Each number is 500 + 40 x the weight over its row's rms, rounded and kept within 0 to 999. Layers, rows and columns count from 0. Numbers have three digits each. The size before them is the row's rms in percent of the matrix's.

# o: layer 2 attention output (transposed), 384x384, rms 0.126, rows 217-223,249-255,280-287, columns 288-383
# v: layer 2 attention value, 128x384, rms 0.117, rows 89-95, columns 288-383
# q: layer 2 attention query, 384x384, rms 0.16, rows 288-296,320-328,352-360, columns 288-383
# k: layer 2 attention key, 128x384, rms 0.147, rows 96-103, columns 288-383
o280 095:496537498496460514496515493588450559466513480492519527480476465529461570497473539557442476495515503372512476485525556465591481499527518472518543554427498528517612456463475525511490492564473592462504535554542532488485569518520482501371472511521443498481440484517531434569477456507540518546
v89 104:479545544429541470414440513532538555480567500476562394541455539484479487457567485517593518509508488496477552510555482564437466501553488501509490540466477546370497528510500505483532509504477511560546553489390501507484475461453564529562484498536524530484566508415483450513460484476531455498
o217 100:469489535392537476477477553469491482569457508433501482494443479427537532568540473481465564526515532538541509467466543511527496469505518468558595543511569474497466531440488459476501494546567499538481519513448581440516517495439510549462425430467479500459522509517490507555516508540496521514
o249 107:515468506551437455529475471419518523524529459505445630482538392507469465501477503490470486522450535562517460516499453488477494495487504468433478416477512465499524439443554533537529506524426528490463439469503564481490534578515571569524547509514449474519421447493560555502540444500483538524
o281 098:524451419485528498444529524577450502485485501574547565518539525540509500484423516509487493518507458476400446470492491482488541500510467506513486579489467462507531484530456528508411494457478496419636447534541459582432454462561403488445484437439522498547513515478469508514433524471428488554
v90 113:540576464513504513493537495547542524452550480474540501558503511535562556473546475539488508463533463479478420516483463515557460513506557498468501487463488548486459509442587533492489609444579497521547445537481530471533520550466478462455554481493481559530463478508541543494453534458526517460
o218 103:500469531479514493491455517533435548526490477470371466446548462439559479467521490512495569515536472436507526500519454575521522451520450542553440553418505477486558505558510530517481433497471398528461568481484471488417575433517504467517528488433487498482461548504505488468517469471472491533
o250 102:446457546491518499498446515463504493501469381533556501474500430505475537462513515498524492538516575453562527456506552522504506545472529554523545523492475469490489441545459411517518482611522489478562568536495541568494467471444473537520471502476535588455571524590529440507508490508487462491
o282 106:568481502488377468534504520437461491399585496549453523475475473460467511549430478481478554497477465540448532526513516442551450468537498422522506481523522406496494529529476478438535414522469529501560448484475566513532525500478580488453493576475496565528513489458422491473442511555447457537
v91 101:499544412502504519485465501510474475539552517489518463559512513442481510446521546556486541505474480513521512508490418473500426477519523499477425460554491600474489523484499574556435513520464550493473469482474427551478474502505483533478489479477502465490499520554484433529546440447449559492
o219 099:438475490459564534446421461563506499575519487529567461501492501569458469544482520554514514433531511526465458503429571501480447485482528427525501445513518562593482529486531488444452456528548515475487519571528520465468476531593561552548502500402537479521507502494439494512441482505519497458
o251 102:566486549507522472470573399396440536523471566471528518503513512510485456510550515424516446514466523414441516477511434552477620483485465461472495531548477433423566409520527528544574529447465457593524526469535520475471440509443515509535526505527503555489484463454476539480527515451544464592
o283 101:452465464512440513443539537581592424441471480512478534458481512559524567500485492470489523464483465505534477524497562478433416439431491538514522482459528442483408535505514416482512469526521444474532472528487458489493470491431468455488500496542538443406534483490546439473429463569466572482
v92 105:500484523432501576475488412524449570535538507521474450495516410530550472479463503542532539505484467440542537503437487578587490507455485498489479507492533445478521529428565469493453452465488523522477498484511501485517527545479496551483604499486561575480520448559510451465479480455515454488
o220 095:585513511483444522484463549514456475482472497460460514507505459473524527543538519433456558469525483521517469466535506474464529449474470542499563502489535527504509497486481491510514555490466536500490525470484424614453528548521471488506391492451417458528485522443551506492550517504442403512
o252 110:474484541508529502520454572456542501527476451458547470534563504447505547536450409480536484505511528480492489500531478489558498436490475498413559589529542511507514493438469420550520474579537433479542506485414614459466510446467523514515519524477497439509466502531517460523592467540480486445
o284 097:495452423544524541506521435561609457515435537514446482449492534482547441471462514517483489547489489537503515521512475428521517555526550472525427437404488516463506487524489529466447542455504515527444510487561449512534452496513508529515490451508525545513557487469518534551425464491546514475
v93 106:483511487550495497503464505533553549444439478575563514529436537497567523496482430478448589506493486498488411533511497499474518506519494528515538568521417541441494382432476476454499525496536536564486538471517499547603470523475498504452468543499448426512547437490419504547533600492519506494
o221 103:471574469516499511420420552502469524496523579469465501519467414511458519527486565494477477504414483472473535500510530519504532509478579502497514508533530471558469508459448494498464427363456484419510459464526497547503448441477520544497503544469471457463498571488514538472430480502484528522
o253 101:498449436485534552493542484441494416494548542464440515553503506530454478521554542492471483467583568472492574516515440536556458499535461462512442439509534529479431614557499515449505530494484487484504492484533494497470519498514467488559552476460445505528486531505507496473524460532475482419
o285 093:589498587467475462547539512505493509553451468465515516472585580459547458548555420523452488501517508495477519475511500530453473454435468566554559410559503504466498478507519502581520510547509488514542514535496502521409504507489529570515481545559517511458509527413562504505537463444553475519
v94 102:520430497574443508491484573536472417480454552474465512492483486411454455532423543410475452481437451400492493465454468499529480545511456521549433544529477501537471489474586492540449482479472483507470497515536540517547527482445501462476497547502510548541536444507516480481493492470492499454
o222 106:470576449469548510495556482456471505481568438519523482482438477485451482472513490525522562485514417502544525502522523508458526439534436448456506449510575499577559495514440531517604492503558439447505497454486484505498435497440529433570530567494507440519455495489558535448454554487475487496
o254 098:547484520512464491554462474493463537532470545536530489461462500564481500517504437437500441499442526528468511514507488503561473452390478458487540487397519498498424530521446483461504548557520566505542484544462466497449489526417578461495529471509445513428538540489508462557529478485504464499
o286 099:477454567461515476440535522502475517494460494473511495514519556537537487500573473527487450438489527583484539536430583450472520533548500481541523513436537506498486497470543528524529449491494448471491574486568481490449501556565468547465529447512532519474498510535505501474517485521534591541
v95 106:529434490504446414517491447495480515488531510550431443608469606483534508480505455505510514520485517472537562533555541481445517466513404516511588503476402571488481456533454604522408473523475533588515515588578488453587515471493440525547496500464466431563553484435480465468483540473549503524
o223 110:587496505561463502449524504556458494488420547414554459451434437480496512591441522451530561474502587496505509526523526482524478534469563431525488517494522446564592560461529407485568493489475498478477453483501532526462478546452500555492439521504478525417510493603477488584552460491475497443
o255 096:458497599533507481456458484538526522502477472522456540532530507533532428528513482482468477531532434487451417438485521545518438540540381422452514463536555520501459493569581472564542525472558560481455561425467543549491463521517558427499466533515520566435527526500484576498463474513534565514
o287 100:440455499493521574554501529467577470509489462488545564516529512570472598484555487504475470494454467493490466462468454518476546492490570509487486498454541559508485478475455477476526528482468523489481505496478515613486515471556509436503556531503524496483481499500502450513490490504493491567
q288 119:446583453509493497531532526472521466490410471534593543587453551491562479520413523476514472527439532550564538561551419482465516525494469516510541471520483507507431510470478552499527533578575535549494483520506403489477546469482470555518533525550433499495506508499514484486637511481517546611
q320 090:450521519527494481510517469532501483519535475520417571476462463535471527464460481481533457501545438462538540436486493431551593542514588520511529475525543532505463421555463534438491452529481536537471473504499513484459536461532522489524497552542524451462550432543477474482564492554523519574
q352 140:492474455571594522524555567505464427468575430540454493468551611486440509480515464493498581391514513463497518478576493489455446469530486464492504514546500553475508530473516558540497459541477475484549523504473558498470466524539515491545515474514531524522571498515516538534535512462468457533
k96 092:534480522524492538468504504524525561513452543489501511459555515513548542591492514479514488531503497499512477508540527535487563578547492527407524569509465474487466475516483428515497477454507527472530497450496500500483565478439504488490478482463513578497552492625464438449514493573500498465
q289 112:402497573453458464487544424547485556540494534478466498496457435489498459501577547571521493513509532514539543501509540493465429496542493499523476524475606431501524491540498501493500555489514553456422484477509546478475512507558466499472499452495500519476467496450504529574505577551405485457
q321 098:513538467454554487560554484495423466416487554500575523487448505469542552496506527517492508500495500493476481541529430535464422512457477510478506497550490527442518416424493475539525554577511476565552404494487493500524522475507501531517454554516477490483554531532513473548508523545471472546
q353 122:601451457532511429474593466508472473412488488523519521451467489552463557535585514517460564473549482488413491538511534483521489486467524481550452538498487477528504556522506465399497574462404564429537449512512490496507470530467571530502516448478387480379492476464438485517494474495508523493
k97 097:515528499485446472513497500507471526461481544504527441409532508571537421485464452513465483459545542481475494461500562548504522480509496502482476528496475469504476555484472493464531495449468591440513518484493501504421442559527496484422511563450479543466555545531451494517497586459488469527
q290 108:521545494447465518511508529434536422467476456459465525532426470508606466501477565479602461455525512559547481534429475477438522498523396525534530568479492489521536538506419531539550504435430532470520483448492551496485492528528545422511510505489539433564456464506517539575437480455467499443
q322 093:346501517448535485525418439518567457488552545442609512519472512530575529476500566547506502530449540502480509523527457515567413503490560460437510550497486502456544520502516493454533553529413474454484420453479484492516469486559513547484485540472498546511537471484516461481514515509540490518
q354 114:510466463455516455556499479506538461497429446430422523500476504561470492488476540504543431478460516555502461449504480406449493612524517535484468492413455502494476471531529509464464475530516488468534427490559454476575439520448425490518519500490468454467471465463510433483560506533548510449
k98 093:510490537523522463553523482404439450504528510522488474561458462497450452522460501526528533536465491488494531501496497465470456502566524535495489522425532482478500528436436517497508453454509460548553467476510520529517562525509469445435513475441490562506518559455485489558551542575515479552
q291 100:560557458494513556515512605499526470530509514457517509538637535592547480535423465459478455568542476485498539550531508475527500506483519578489451514530503490506547537482495460555468558502529518521488479521502443472496409501482531497540518523448480488539500536492567548538569538454532421489
q323 089:488621434496488481544496560544454516480533501497475524500504509481531482439522546474536493605486507513574485532522459511563516516531481487475532504492478482495467461471476540466486489447465487469498473527522447461530511505546462441589529492459444490497564504447497444535541465515454520493
q355 111:511523471588530537521479599527524537452570509491550482493540531523481435518464523471478472469518484578438502499487518480547507493558449484494425498505473474440516414479530488506477512553493488571500429505486478566468506456510496465573494516447499482545490522529510539526486534530548452560
k99 086:560510568466504511479481512445481443550502483479523527515484529416493497533436476501552436427539544537500512542508401446479479508532498470512471503471520444495497450493491482492518532491527491484462574501539560561436473551488520525457517419530510451479431491478501526481454547536449468562
q292 094:504459479519530529480466458474569514434481475568472483486506515460496473469469514512485479449507510529504490482481504527503469505519454492436532489448437562512493492457583473494477509562466538494531568475512556450462440461467448538560526508533584496534529542515501522502477481551523466534
q324 087:559523533398505478419524422519464585525485500509525470460494558485548447524477410490531524472442509512473546541497466490505473522558481482508491501547558526531562509547495490533529543495492460521549497527424482531436380457488461472560465517527453515559488545450485530447518449432563642469
q356 092:510497497512468461505509520486565534569423480537502525484464513493510449453496494538518445491497511523553532483472515570525537494472424530584426514461499519576513464485581513498484532475421517523512491534442483532469466467523517449512518434547477540491548557508474555492502531488515591506
k100 092:498514537516515472540472479541502488535535478441510528526469470529466506494579489557500470540569499521511489446474501549482553506464513514499467487484440504539461494512541543439493526438538573502541512478553545511438489518488514482488494435463533440373495473455478533528475521544478410431
q293 094:529501491514563532464461515537567542526460483481463521475562483543531519420484486564510474517504472484493510480582510579439418556501498516501435525474490492541488493541486554479522502537470467463512488531508566485488451516533427502486472458480553528505448539436427540513451492468435505468
q325 091:490448444488481562475489474527516555513468514496561535502519489496512536540514496495464589479502542480520491474493544551458552522505479500520537374542490484537447468448477457500415575488504508515501499546516463583486529513488428507489481473503541492493500425489430420518470545543497490500
q357 099:547521451492528509464403510540455552478510560461463564561475494520518494484460547543450519462476440511455487517488410481514526444509560447470501517594499521566500448530486430473468535448435509534505492533525504468507516513403514529423455429476464485479457494472538488540534480544464547492
k101 089:446525497502442419464507510525477502468505447486476523517502508440502507438474524496491476516520483466520483491445481513511530463444464492528478484479507533528467519573535520449518506515506531532504470521487454473477516528513510556517455478427459561484498443500572571526508489448528537509
q294 100:495489489515511482416464469492542533570466490559455476559432518505530541504459404531512536509515491551481420515471533482465587436560519481523508473537500472466464527555561509525498536507598572460485465503406499512561465475540512500506509485527482455538563522489560508452597559472499559525
q326 093:462577546405602519532472531520509472486503518497500470478493556470505518481546540523417528591453440478460563570499535486509533509528529441496587552515546480499530492456447563525534495461467465541440437540516468475502528435496469542504421478505460423497480528552487449497520451495493566465
q358 099:476491429456548593444454454470510405546519515424476537493508476476561475479462464478531536525469485467490516515476466452482518482497480477467476503576502487492528528538427510469470542431521516497578534520515438539518463536508466482508536488409463536483545549523495530502450481551538458458
k102 092:512403529508468461481506483511547530487552499529475421473448485506511500512528472553463490463481587486543444440506465565491474537519446506415425519599430486502514501508554417508490446535460465466507487486564507567551484580463459515486468490533543572485507507437565473468535499561495457490
q295 099:485461488498455454531513499591535442431474520386502493436508494483514495508497488479456511423445607472512486442534573427511522510442462473518531544511469542550506481452505539513454465453545563538512437450470523451512509464525536535554494489448450557498499490543491486531547517566534461449
q327 099:535504512450567507481522505545440505492443508439521472496467494536513479465447506530530520520504476508441476569566516528483532470527517516488564508479512490489555508502521515565403520528511496538555610513518558459521502480522484448531501524478554540541487550451471476508498439498560485479
q359 103:531514458456508456500473475558501455516461469459499515509433517450557439485505427544498520459573448556491466470553456563477400482500515435537629554503494546557461543466510495484477445529533415501509534508504584497575498475490578571543500553607564526474460489474492510584507500493436491559
k103 093:480512554504562505536487492406470459589478522513514476456500477547488460468444492441465428498562476509522445435525393488424481488479554589470499464489591550469548487536510433522460494443472548513594446542483473524460519473520543523483465556441458528434558561468480543527429530496475544479
q296 095:565605509443469542496528517570492468492508462503522563457479488533521487540591547491491544513501515502470496522475539546525502581495470539512490450493586495505480510436506472479480486494509479491442471483548467473494537530524480508505442453489452539430450555504495539557587460524461566522
q328 088:455562486417523474491506517506516507506494459501445542538526553540482501446456499528532443594503497475476534479469468451488547477530534496449490496435480528546464530508453481506427524417491466492570538512499514478534414483582389483525504518425545578490548533456457467441567521521447489442
q360 099:483515549493518535497538482478602419501469527501481502423536582540491518515480510504504501411449573503489493446468453521549535544448487517423463531446508566462462551490557450473486445465424547479528454463564484477577432491430465528578496481540464499470482454478521538437453469528449458474